Weights of a small GPT-style language model, trained from scratch on English Wikipedia.
Architecture: RMSNorm before each block, rotary positions, no biases in attention or MLP, untied embeddings.
Each number is 128 + 32 x the weight over the matrix's rms, rounded and kept within 0 to 255. Layers, rows and columns count from 0.

# layer 10 MLP down, 96x384, rms 0.227, rows 22-95, columns 192-255
[[102 116 151 113  87  95 116 154 114 133 142 169 113 134 141 145 142 144 161 173 125 137 128 196 144 111 163  64 128  44 129 143 145 156  92 112  82 159 134 119 182 117 157 226 118 100 120 118 168 154 175 170 121 179 132 128 174 138 156 140 207 149 148 119]
 [ 68 156 113 158 120  85 115 118 113  88 131 176 118  41 112  97 131 136 104 147 170 148 132 119  98 127 167 146 105  69 144 111 105  77 128 171 118 140 140 183 159  28 153 145 185 178 139  62 123 148 114 169 131  56 132  80 139 137 103 135 163 208 147 208]
 [111  86  66 129  86 141  85 137  64 129 120 155  70 109 103 159 107 116 139 120 105 134 105  88 121 112 115 160  76  97 150 113  66 136 152 162  99 145 114 134 127 164 132 140 151 106  70 133 146 118  98 139  96 138 144 113 122 105 111 137 139 114 128  96]
 [141 172 156 106 105 165  89 148  85 133 156 180  90 163 167 124 149 137 191 147 104  90  94 139  96 140 111  42 142 128 137 120 124 120 102  86 198 157 120 164 179 182 122  92 119 144 117 165 108 160  96 107 180  87 131 139 206 122 120 117 165  90 150 131]
 [174 171 147 187 143 132 136 148 144 143  62  76 183 146 137 145 110 146  72 155 105 106 130 109 153 107 129 143 156 176  74 194 127  82 111 158 140 120 196 122 178 159 152 141 161 134 180 125 166 133 142 102 140 112 108  73 119 118 126 112  71 101  35 142]
 [129  74 120  96 135 219 133 108 134 165  85 153 145 151 141 140  87 120  92 184 122 165  98 143 102  75 118 165 135 127 151 118  80 146 167 135 134  82 141 181 145 216  68 198 115 114 124 179 116 165 130 140 112 146 123  88 191  72 139  68  77  90  91 167]
 [140 146  92  96 110  77 199 113 111 134 163 129 108  98 115 105 135  95 110 179 143 116 148 129  90 159 104 112 169  96 157 178 128 133 126 143 154 121 153 142 168 165 108 131  76  98 104 128 170 116 139 130 125 100 118 143  61 164 170 132 155 123 156 147]
 [ 91 121 162  85 139 132 153 119 132 166 124 160 121 100 160 113 134 102  89 126 106 146 136 133 152 134 133 131 168  93  86 114 138 119 108 176 117 170 105 185 136 124 165  93 103  94 208 116  83 166 148 154 125 157 156 131 138  84 163 145 179 165 151 121]
 [148  82 155 148 118 123 107 143 115 159  72 174 129 136 118 109 163 125 143 164 176 150 108 163 119 122 182  83  68 110 127 154 132 193 147 128  72 106 110 116 145 110 128 104 131  93 147  98 186  91 148 113 169 104  86  78 111  99  97 132 102 165 140 128]
 [155 126 145 157 122 135 151  94 113 114 183 130  98 127 142 193 155 139 191 135  78 114 147 135  97 138 178 116 156  89  81 171 148 126 130 124 126 135 183 136 141 183 124 147 132 159  70 103 169 122 120 137 131 130 146 177 121 103  94 143 101 118 117 117]
 [154 112 186 137 130  70 128 152  94 139 153 153 180 119 106 126 102 137 129 131 119 176 103 127  98 140 142 162 157 101 102 110 132 131 119 129 103  99 117 172 183 151 152 167 121 106 168  98 145 104 112 115 114 150 121 212 102  90 150 190 124 167 133 172]
 [ 97 124  84 135 176 130 188 220 141 117 122 104 129 138 125 138 101 112 119 112 115 154 137 131 165 147 142 159 117 128 103 107 119 114 154 117  91 136 102 170 151 103 176 172 121 107 130 145 128 145  98 133 105  98  63 165  72 144 127 175 107  98 144 149]
 [116 146 140 134 115  75 162  56 147 129 121 147 158 169 113 131 164 152  69 123 136 116 141  88 118 178 107 130 120 135 167 181 130 118 140 136  88 123  83 149 155 124 107 140 157 170  99 160 173 127 129  92 124 171  76 151 127 121 166 162 121 187  72 134]
 [104 145 105 165 143 141 157 206 146 107 106 132 138 117 165  92 133 131 143 144  97 104  65 148 122 170 164 137 194 149 170 113 124 123 100 158 114 106 163  61 130 136 140 145 192 133  73  91 183 126 171 112  64  28 113 132  83 151 131 108 218 139 143 113]
 [132 151 144 144 190 116 120  97 124 119 177 144 172 104 123 136  82 107 149 134 146 128 145 156 126 160 156 127 124 171 149 182 132 111 116 147 150  88 175 174 181 146 102 150 110 132 122 170 155 171 132 167 178 176 121 172 128 184 156  92 101 124 107 187]
 [125 144 146 161 118 131 145 188  91 104 161 120  86 145  87  79 114 150  77  70 124 158  79 111 121 152 140 123 113 124 117 149 112 133  94  74  85 108 135  70  17  92 147 110  86  75  85 171  78 112 122 140 108 122 121 124 144 151 114 139 130 122 162 103]
 [144 102  49  91 138 132 108 140 159 194 144 162 133 136 116 139  78 109 202 125 118 179 138 152 141  60 121 124  87 151  61 158 147 120 110  84 165 186 116  66 114  97 184 140 158 115 155 116 119 143 152 167 108 172 108 119 113 130 125 160  83 110  33 100]
 [204 189 153  99 166 182 142  78 157 121 105 102 143 138 104 149  79  84 169 140 145 150 134 130  55 113 138 131 131  91  84 109 116 157 118 132  97 138  76 146 132 119  79 121 117 189 132 139 117 122 105 150 111  83  89 172 167 103 143  84 100 112 160 100]
 [ 89  97 180  79 185 107 164  70 147 101 206 155 174 167 109 138 195 175 187 180 228  84 132 116 160 103 132 138 170 194 119 166 155 123 180 132 143 156 124 119 109  94  88 148  95 109 106 169 150  75 138  98 132 114 168  98 125  66 150 136 135 166 188 143]
 [160 142  97 112 129 164 137 149  89  69 117 142 119 126  54 131 191 125 151 144 107  43 129  70 149 108 133 141  91 144 122 188 115 139 150 120 140 158  96 150 185 154 153 143 107 145 146 113 120 132 137 158 158 137  76  74 119 171 172  70 100  64  93 132]
 [ 96  60 122 114 106 148 120 131 177 123  88 157 113 138 104  65 109 133 117 134 100  84 162  95 127  89 128 148 134 146  89  86  98 102 146 146 122  78  83 108 110 150 158 118 118 131 160 207 118 114 130 123 139 176  78 132 131 123 100 215 111 127 105 113]
 [139 112  92 131 150  99 121 173 145 166  89 110 130 125  95 127 155  98  69 161 110 142  65 127 134 122 128 161  44 109 114 123 161 138  86  90 125 123 115 144 140 138 157 106 110 134  79 105 146 119 153 134 121 130  99  61 126 118 116 144 105 171 138  85]
 [117 175 100 147 180 169 133 177 153 118 159  96 156 187 157 105 133 140 164 143 121 129 175 127  99 125 136  85 115 137 111 138 160 117 185 151 176 121  84  93 143 134 112  95 119 120 136 133 113 115 145 162 145 142 133 134 109 122 108 119 116 151 136 152]
 [165 126 133 116 175 135 137 134 132 134 124 111  98 186 142 165  77 124 163 112  94 115 133  60  90 127 116 133 170 156 111 102  87 117 137 125  94  23 165 140  99 183 109 117  97 110 101 150 135 101 150 145  94 164 131 140 150  92 143  77 135  71 166  84]
 [144 156 140 105  92 130  97 101 155  91 124 141 141 159 128 129 117 155  90 150 134 136 126 108 152 103 128 158 117 127 130 121 129 208 168 127 152 124 148 120 165 140 107  93 121 130  99  75 108 155 174 130 144 135 102  86 181 169 141 129 140 116 162 108]
 [136  92 106  97  95 101 123 131 104  73 160 130 121 110 134 154 214  69 131 160 121 116 169 102 106 175 134 157 101 107 104 110 138 113  51 196  95  86  77 165  99 128 112 119 155 149 157 145 111 204 138  80 162 110 118 225 140 195 105 177  95 111 120 134]
 [162 136 196 110 138 188 110 156 159 137 128 144 141 126 120  79  83  38 138  99 127  94  78 186 145 149 172 140 135 112 144 107 143 175 126  83  44  73 137  65 170 175 138 138 119  95 149 134  98 145 116 128 101 123 160 150 115 154 108 130 153  82 110 167]
 [149  70 133 120  99 152 185  97 129 146 138 157 173 152 161 115 105  67 119 166 101 117 132 165  90 193 136 120 104 135 139 208  71  78 101 121 144 147 152 140 139 107 103 125 136 125 124 137  66 175 195 110 132 140  49 142 176 142 109 130 176 146  93 103]
 [115 139 198 111 130 103 155 109 216 198 205 133 121 207 174 132 118 161 150 133 123 171 145 180  96 141 137  50 128 180 164 139 143 106 175 145 146 140  63 109 158 109 171 134 140 146 153  95 115 153  81 148 100  97 171 122 167 122 120 125 121 110 152 183]
 [106 112 199 109 196 173 110 110 161 156 144 135 100 147 138 152 129 100 142 184 122 119 172 107 109  65  34 151 157 178  93 124 101 125 136 111 176  91  89  70 174  87 101 148 168 138 137 143  77 129 137 111 147 133 162 162 155 128 140 142  94 100 148 155]
 [ 94 146  69  90 102 156 191 198  98  62 110 124 161 174 160 137 148 185 182 116 128 147  87 129 146 123 134 141 103 152 117 121 129 105 158 136  95 124  73 117 151 156 134  55  85  92 124  81 231 108 210 130 197 149 106 159 126 200 174  85 166  88 155 172]
 [101 136 142  67  91 102 119 171 127 165 144 102  71 145 137 136  90 143 121 147 130 115 135  82  78 234 105  62  91  79 180  94 138 129 113 122 125 139  97  83 145  97 167 125  81 137 114 137 200 117 139 117 136 114 161 168  45 130  91 208 147 118  84 157]
 [121 102 133  93 105 127  94 179 100 109 183 135 138 111  97 123 126  93 100 115 131 117 143 116  65 126  98 156 199  89  98 135 182 100 155 128  87 124 174 122  85 115 155 177 110 132 104 142 144 145 108 133 174  76 174 133  98 126  96 181  74  72 135  79]
 [113 131  94 151 164 114 124 212 116 118  95  64 130 150 105 146 182 108  95 110 114 122 132 128 141 187 120 139 137  65 122 107 143 134  84 142 136 138 133 134 111  94 129 111 138  72 144 136 155 185 165 101 108 104 124 141 138  96  83  73 148 212 144 169]
 [190 114 151 122 134 141  61 112  66 217 157 180 141 144 112 176  84  86 132 160 129 145 166 108 184 126 153 112 163 129 104 116 134 150 132 112  85 188 138 123 185  88 165 159 158 117 132 124 113  54  96 144 129  45 128  89 119  65 134 143 153 166 119  92]
 [128 118 177 104 159 174 179  85  98 195 135 115 132 168 143  83 189 158 122 165 131 187 108 174 101 117  90 132 185 134  49 137  78  96 128 129 180 143 161 117 133 125  82 112 153  88 122  95 131 107 137 160 138 212 129 108 150 131 152 117 127 153 111 150]
 [126 133  59 101 125 145  94 196 116 131 164  81 169 142 127  82 131  94 101 122 204  98 135  77 204 147  87 107 124 130 128 107 156 130 152 166 174 152 127 142 161 151 120 114  85 132 155 139 166  68  65  93 121 141 101 126  92 185 148 126 135 154 122 154]
 [113  96  60 131 125 159  93 191 124 188 133 145 105 223 118  93 167 115 192 209 155 179 211 167 102  95  99  63 100 123  55 128 111 150 131 147 172 101 143 143 158 127 144 133 135 111 144 114 150 189 165 192 129 110 111 127  83 146 107 117 115 145 125 137]
 [126 114 128 128  94 195  83 132  96 141 104 132 109 160 143 100 116  99 145 120 160 117 147  78 141 104 143 125 124  82 132 126 113 146 152 120 118 129 175 111 139 116 129  82 134 159 130 127 132 155 141 197 146 170 137 145 195 155 115 157 143 121  58 106]
 [114 138 151 203 115  60  70  68 123 103 192 142 133  64 127  71 163 142 177 105  89 105 137 147 107 127 123 112 116  64 134 106 161 178 118  75 195 143 146  78 103 108 145  77 125 105 133  74 111 132 134 156  92 113  60  92  70 110 138 126  68  82 143 133]
 [169 164 104 196 106  80  88 107 157 168 107 112  82 112 114 118  94 146 117 149 123 113  81 101 166 102  76 168 136  91 112 100 135 166 162 100  83 146 141 108  82  89 112  95 101  88 116 175 130 150 124 125 163  94  42 186 148  89 145 166 149 126 104 136]
 [112 106 123 108  97 107  84 123  99 176 155  82  70  77 196 108 140  83 123 141  77 135 176 125 129 116  97  94 109 102 153 152 134 115 125  76 133 154 114 136 151  97 146 131 134 154  92  78 151 114 131 143 111 124 133 106  75  81 109 141 150  65 134 137]
 [143  64 186  87 152 121 136 149 134 152 136  93 140 137 167 123 186 144 132 127 128 129 101 165 152 137 108  83  87 118 163  72 124 177  60 106 109 139 106 168 143 109 144  99  92 129 109 163 153 149  85  87  71 131 105 157  87 115 161 101 101 146 175 182]
 [ 89  92 127 129 116 130 129 179 124 111 108  77  82 136 103 130 127 128 136 129 139 109  87 158 156  85 175  96 146  85  84 121  89  90 118 139 109  98  96 125  97 124 147 140 147 125 189 116  91 100 111 145 114 192  93  92 125 111  84  67 105 157 125 102]
 [134  89  57 118 133 163 109 130 120 122 121 155 109 136 100 129 123 152 163 176  98 128 109 137 158 117 128 100 140 108  93  99 188 119 142  90 167 135 153 121 178 138 105 135  92 137 165  79 149 105 120 145 169 141 120 162 142 117  83 157  78 150 135 107]
 [137 122 128 149 150 135 186 110  87 124 201 112 164  82 130 107 145 116 136 129 160  83 117 178 130 130 100 111  70 104 115 162  63 119 123 183 158 139 157 152 119 173 160 104 165 142  92 146 108 117 117 132 166  96 115  95 177 193 137  77  94 147  79 113]
 [138 108 174 133 111  83 133  87 125 105 113 144 126 136 138 137 135 179  89 111 167 116 123 127  90 122 115 137 134 136 148 150 150 112 138 117 159 152 114 137 177 159  93 141 157 172 132 109 174 158 194 122 123 148 177 141 167 164 147 110 101 119 102 137]
 [121 140 101  83 110 124  97 156  97  99  92  74  66  76 175 107  79 156 119 162 163 167 170  95 138 117 134 151 149 128 102 124 180 160 103 180 149 107 103 107 171 149 132 137  60 128 101 139 111 125 152 126 124  98 130 112  90 175  55  92 137 104 181 101]
 [ 91 182  74 104 130 131 137 134  72 109 124 130  73  68  99 111  97 131 109 111 178 138 139 145  87 121 107 108 100 151 128 105 139 104  70  96 122  67 132 130 121 126  51 131 120  69  83 132 126 118 193 136 109 149 108 100 139 162 108 108 106 154 159 148]
 [159 170 157 134 162 193 143 135  99 157 142 141 166 175 158  92 158 124 132 159 130 174 141 132 175 119  43 140 126 157 161 130 120 129 116  96 115 162  89 146  83 111 144 189 104 158 116 139 126 119 116 113 174 134 121 107 157 110 132 129 121  76 115 134]
 [180 140 175 118  72 124 117 117  92  99 138  57 122  71 112 152 144  95  89  75 197 135  67 136 186 180 164 152 159 173  99 110 149 126 117 174 104 126 129 128  90 140 107  87  79 133 137  99 116 130 109 142 144 130  96 108 117 110 134  81 140 161 112 154]
 [123 133 207 124 114 194  94 102 148 130 156 122 165 108 116 121 157  94  93 121 128 176  86 147 132 138 156  81 165  78  96  96 165 147 153 188  95 145 101 164 177  67 133 156 131 168 125 104 149  94 166 109 128 128 147  87 114 141 132  91 113 114 186 128]
 [106 133 131 178 122 128 137 122 184 162 156 149 145 162  97 138 105 111 116 154 138 152 165 120 167  71 200 130 160  91 142 155 146 159 158 126 151 125 118 125 172 147  68  83 135 140 139  81 124 135  89 113 123 150 135  93 157  95 131 120 145  73 143 112]
 [ 99 112  78 124  72 155 139 126 166  99  85  97  81 168 106 161 202 141 111 119  88 100  77 145  87 173 121 134 132 143 101  84 172 108  97 148 142 166 133 129 181 148 134 103 140  71 146 173 146  71  97 126 176 104 124 171 143 129  51 149 156 120 109 111]
 [169 124 148 122 166 139  78  88 132 134 120 140 120 151 115 129  95 130 133 146 119 108 214 159 163 147 128 154 116 139 103 129 136 129 135 116  87  97 158 135 134  62  89 145  97  72 105 122 141 126 119 116 123 119 132 100  94 107  51 187  94  99 134 122]
 [161 187 130 157 105 105 102 150 179 119 142  94 137 150 161 133 162 188 148 138  79 135 156 109 101  84 116 207 134 199 138 133 100  81 139 117 213  78 101 141 138 140 151 139 157 149 146 106  57 146 140 157 151 115  94 131 154 155 160 148 161 116 173 148]
 [103  52 124  88 121 192 160  59 164  65  88 177 131 140 162  84 110 149 118 140 106  87 121 106 111 118 168 137 183 123  76 137 155  69 175 155 157 115 116 168 141  65 172 123 116 107 131 153 130 104 122 133 133  93 123  98  78 152 175 107 152 144 106 183]
 [123 127 153 132 122  93 173 157 194  86 115 159 158 127 172 181 142 168 127 137 199  91 168 150 134 116 154 178  91 139 110 129 173 124 114 124 144 157 118 182 164 157 128 125 146 128 122 142 147 103  96 104 129  81 120 158 113 134 107 210 139 178 159 159]
 [106 158 176 101 136 155 119 101  91  60 105 131  98 158 122  92 121 174 135  93 151 117 138 194 149 111 133 121 129 117 157 127 168 121 137 192 148  92 119  57 117  51 167 174 154  77 187 144  78 123 114 153 153  76 150  70 133 100  83 112 118 153  70 158]
 [152 120 129 131 150 181 149 130 150  89 101 136 137 102  67  82 136 137  96  67 109 124 104 118 171 161 118  91 155 150 181 126  95 103 132 132 192 169 130  90 135  88 216 188 177  95 161 155 119  86  97 105 121 112 100 128 107  54 166  86 134 118 152  97]
 [ 93  66 109 148 116 114  74 136  85 114 123 114 177 109 121 153  62 201  63 130 148 150  54  92 171  33 143 120 131  91 127 156 146 165 122 145  97 134  86 137 115 128 134 102 123 159 110 103 103 127 157 136  53 120 102 110  98 132  88 101 156 142  71 100]
 [115  76  95 116 168 116 102 205 122  81  59 135  94  82 167 137 104 169 144  80  52 122 188 131 112 118 141 118 109  97 118 153 138 124 177 173 144 120 138 104  60  97 139 116 151  93 126 143 131 139 156 141 127 142 129 121 100 208  90 159 127  93 106 134]
 [ 71 167 125  80 174 145 143  95 156 176 111 136 153 180  96 172 110 144 113 165 132 143 144  93 151 150 107  60 165  83 194 171 172 132 139  61 137 134  89 133 138 122 139 122 165 135 157 177  91  99 118 107 114 121  76 154 133 168  98 127 125  94 130  88]
 [160 121  97 196 120  94 125  76  95 123 155 117 153 111 116 116 169 145 107 139 102  71 100 145 140  97 157 120 140 109 158 129 166 211 150 165 141  80 109 154 111 165 117 159 149 125 136 100 176 138 154 134 107 140 147 159 155  60 176 124  91 142 179 124]
 [100 101  82 164 113  72 206  84 115 157  76  88 102 133 131 176 129 122  93 119 164  69 105 121  97 118 147 139 181 154 110 110  92 145  94 107 127 126 184  72 102 115 142 192 143  96  97 135 161 159 122 154 161 166 134 127 114  98 150 155 131 112  65 112]
 [166 105  89 144 139 138  91  59 140 171  96 155 136  82 141 113 133 146 112 129  96 145  94 139 185 170 127 177 120 143 125  97 156 161 155 146 148 128  67 133 136 126 112 114 135 112 113  74 101  83 127  89 148 142 170 121 188  95  99  87 113 100  82 109]
 [ 75 100 135 124 154 160 118 156 207 114 147 118 143 105 115 166 129 158 139 120 140 130 153  80 139 142 146 154 104 108 165 141 164 135 160 116 114 141 135  74  91 114  97 139 111 169 130 193 179 143  98 158 119 122 137  93  91  95 115 127 135 105 139 113]
 [106 170 137 128 143  96 126 153 143 128 212  92 119  72 141 148 153  97  82 194 104 137 117 133  56 137 190 106 139 167 106  84 128 145 134 165 139 139 156 144 170 101  71 139 105 170 162 107 142 132 128 156 164 125 174  76 143 100 178 123 130 146 157 146]
 [114  84 140 185 142 110 194  84 118 104  56 128 120 129 208 106 119 183  98 114 154 133  99 146 148  95  98 116  64  43 159  46  85 102 120 124 113 114 158 127  91 154 126   6 198 104  36 183 144  88 143 111 104 156 129 168 130 135 128  95 174 138 120 139]
 [112 118 112 118 159 126  75 123 147 116  78 135 153 147 113 158 117  88  78 125 154 117 106 169 166 105 153 122 123 185 140 140 128 101 155  78  79  85 113 135 115  97  78 116 119 155 104 203 152 112 125 174 157  97 131 131 120 129 163 175 132 177 103 133]
 [123 116  95 133 141 122  78 148 202 118 115 114  75 130  84 144 156 152 108  78 131 183 107 134  84 162  79 192 130 153  90 119 130 102 206  87  93  89 136  90  77 134 112 145 149 113 105 154 145 188 136 113 166 139 132 135 140  93 100 135 147 112 148 121]
 [166  94 143 129  96  86 165 201  62 116 181 152 135 141  71 129 106 153 156 140 125 129 119  97 154 142 164 124 130 146 117 103 121 136 182 135 124 178 128  79 118 157  59 145  80 103 122 153 123 112 125 160 118 131  72 143 124 160 120  80 158 129  90 178]
 [112 147 115 132 120 105  86 112 123 188  88 115  96  88 110 172 103 131 156  99 131 118 134 150 130  85  81 146  99 139 105 225 179 131  95 150 143 113 104 142 100 107 143 186 164 205 119 105 161 129 193  68  88  78  73 137 152 125 142 120 187 160 135 103]
 [137 122  97 138 138 108 172  72 124 151 169  84 100 134 143 102 160 105 141 171  90  73 193 101 152 100 130 144 117 161  99 125 120 190 102  72 101 241 125 127 236 121 108  93 153 140 174 136 169 110 112  97 150  62 137  95 140 148 164  65 120 157  90 131]]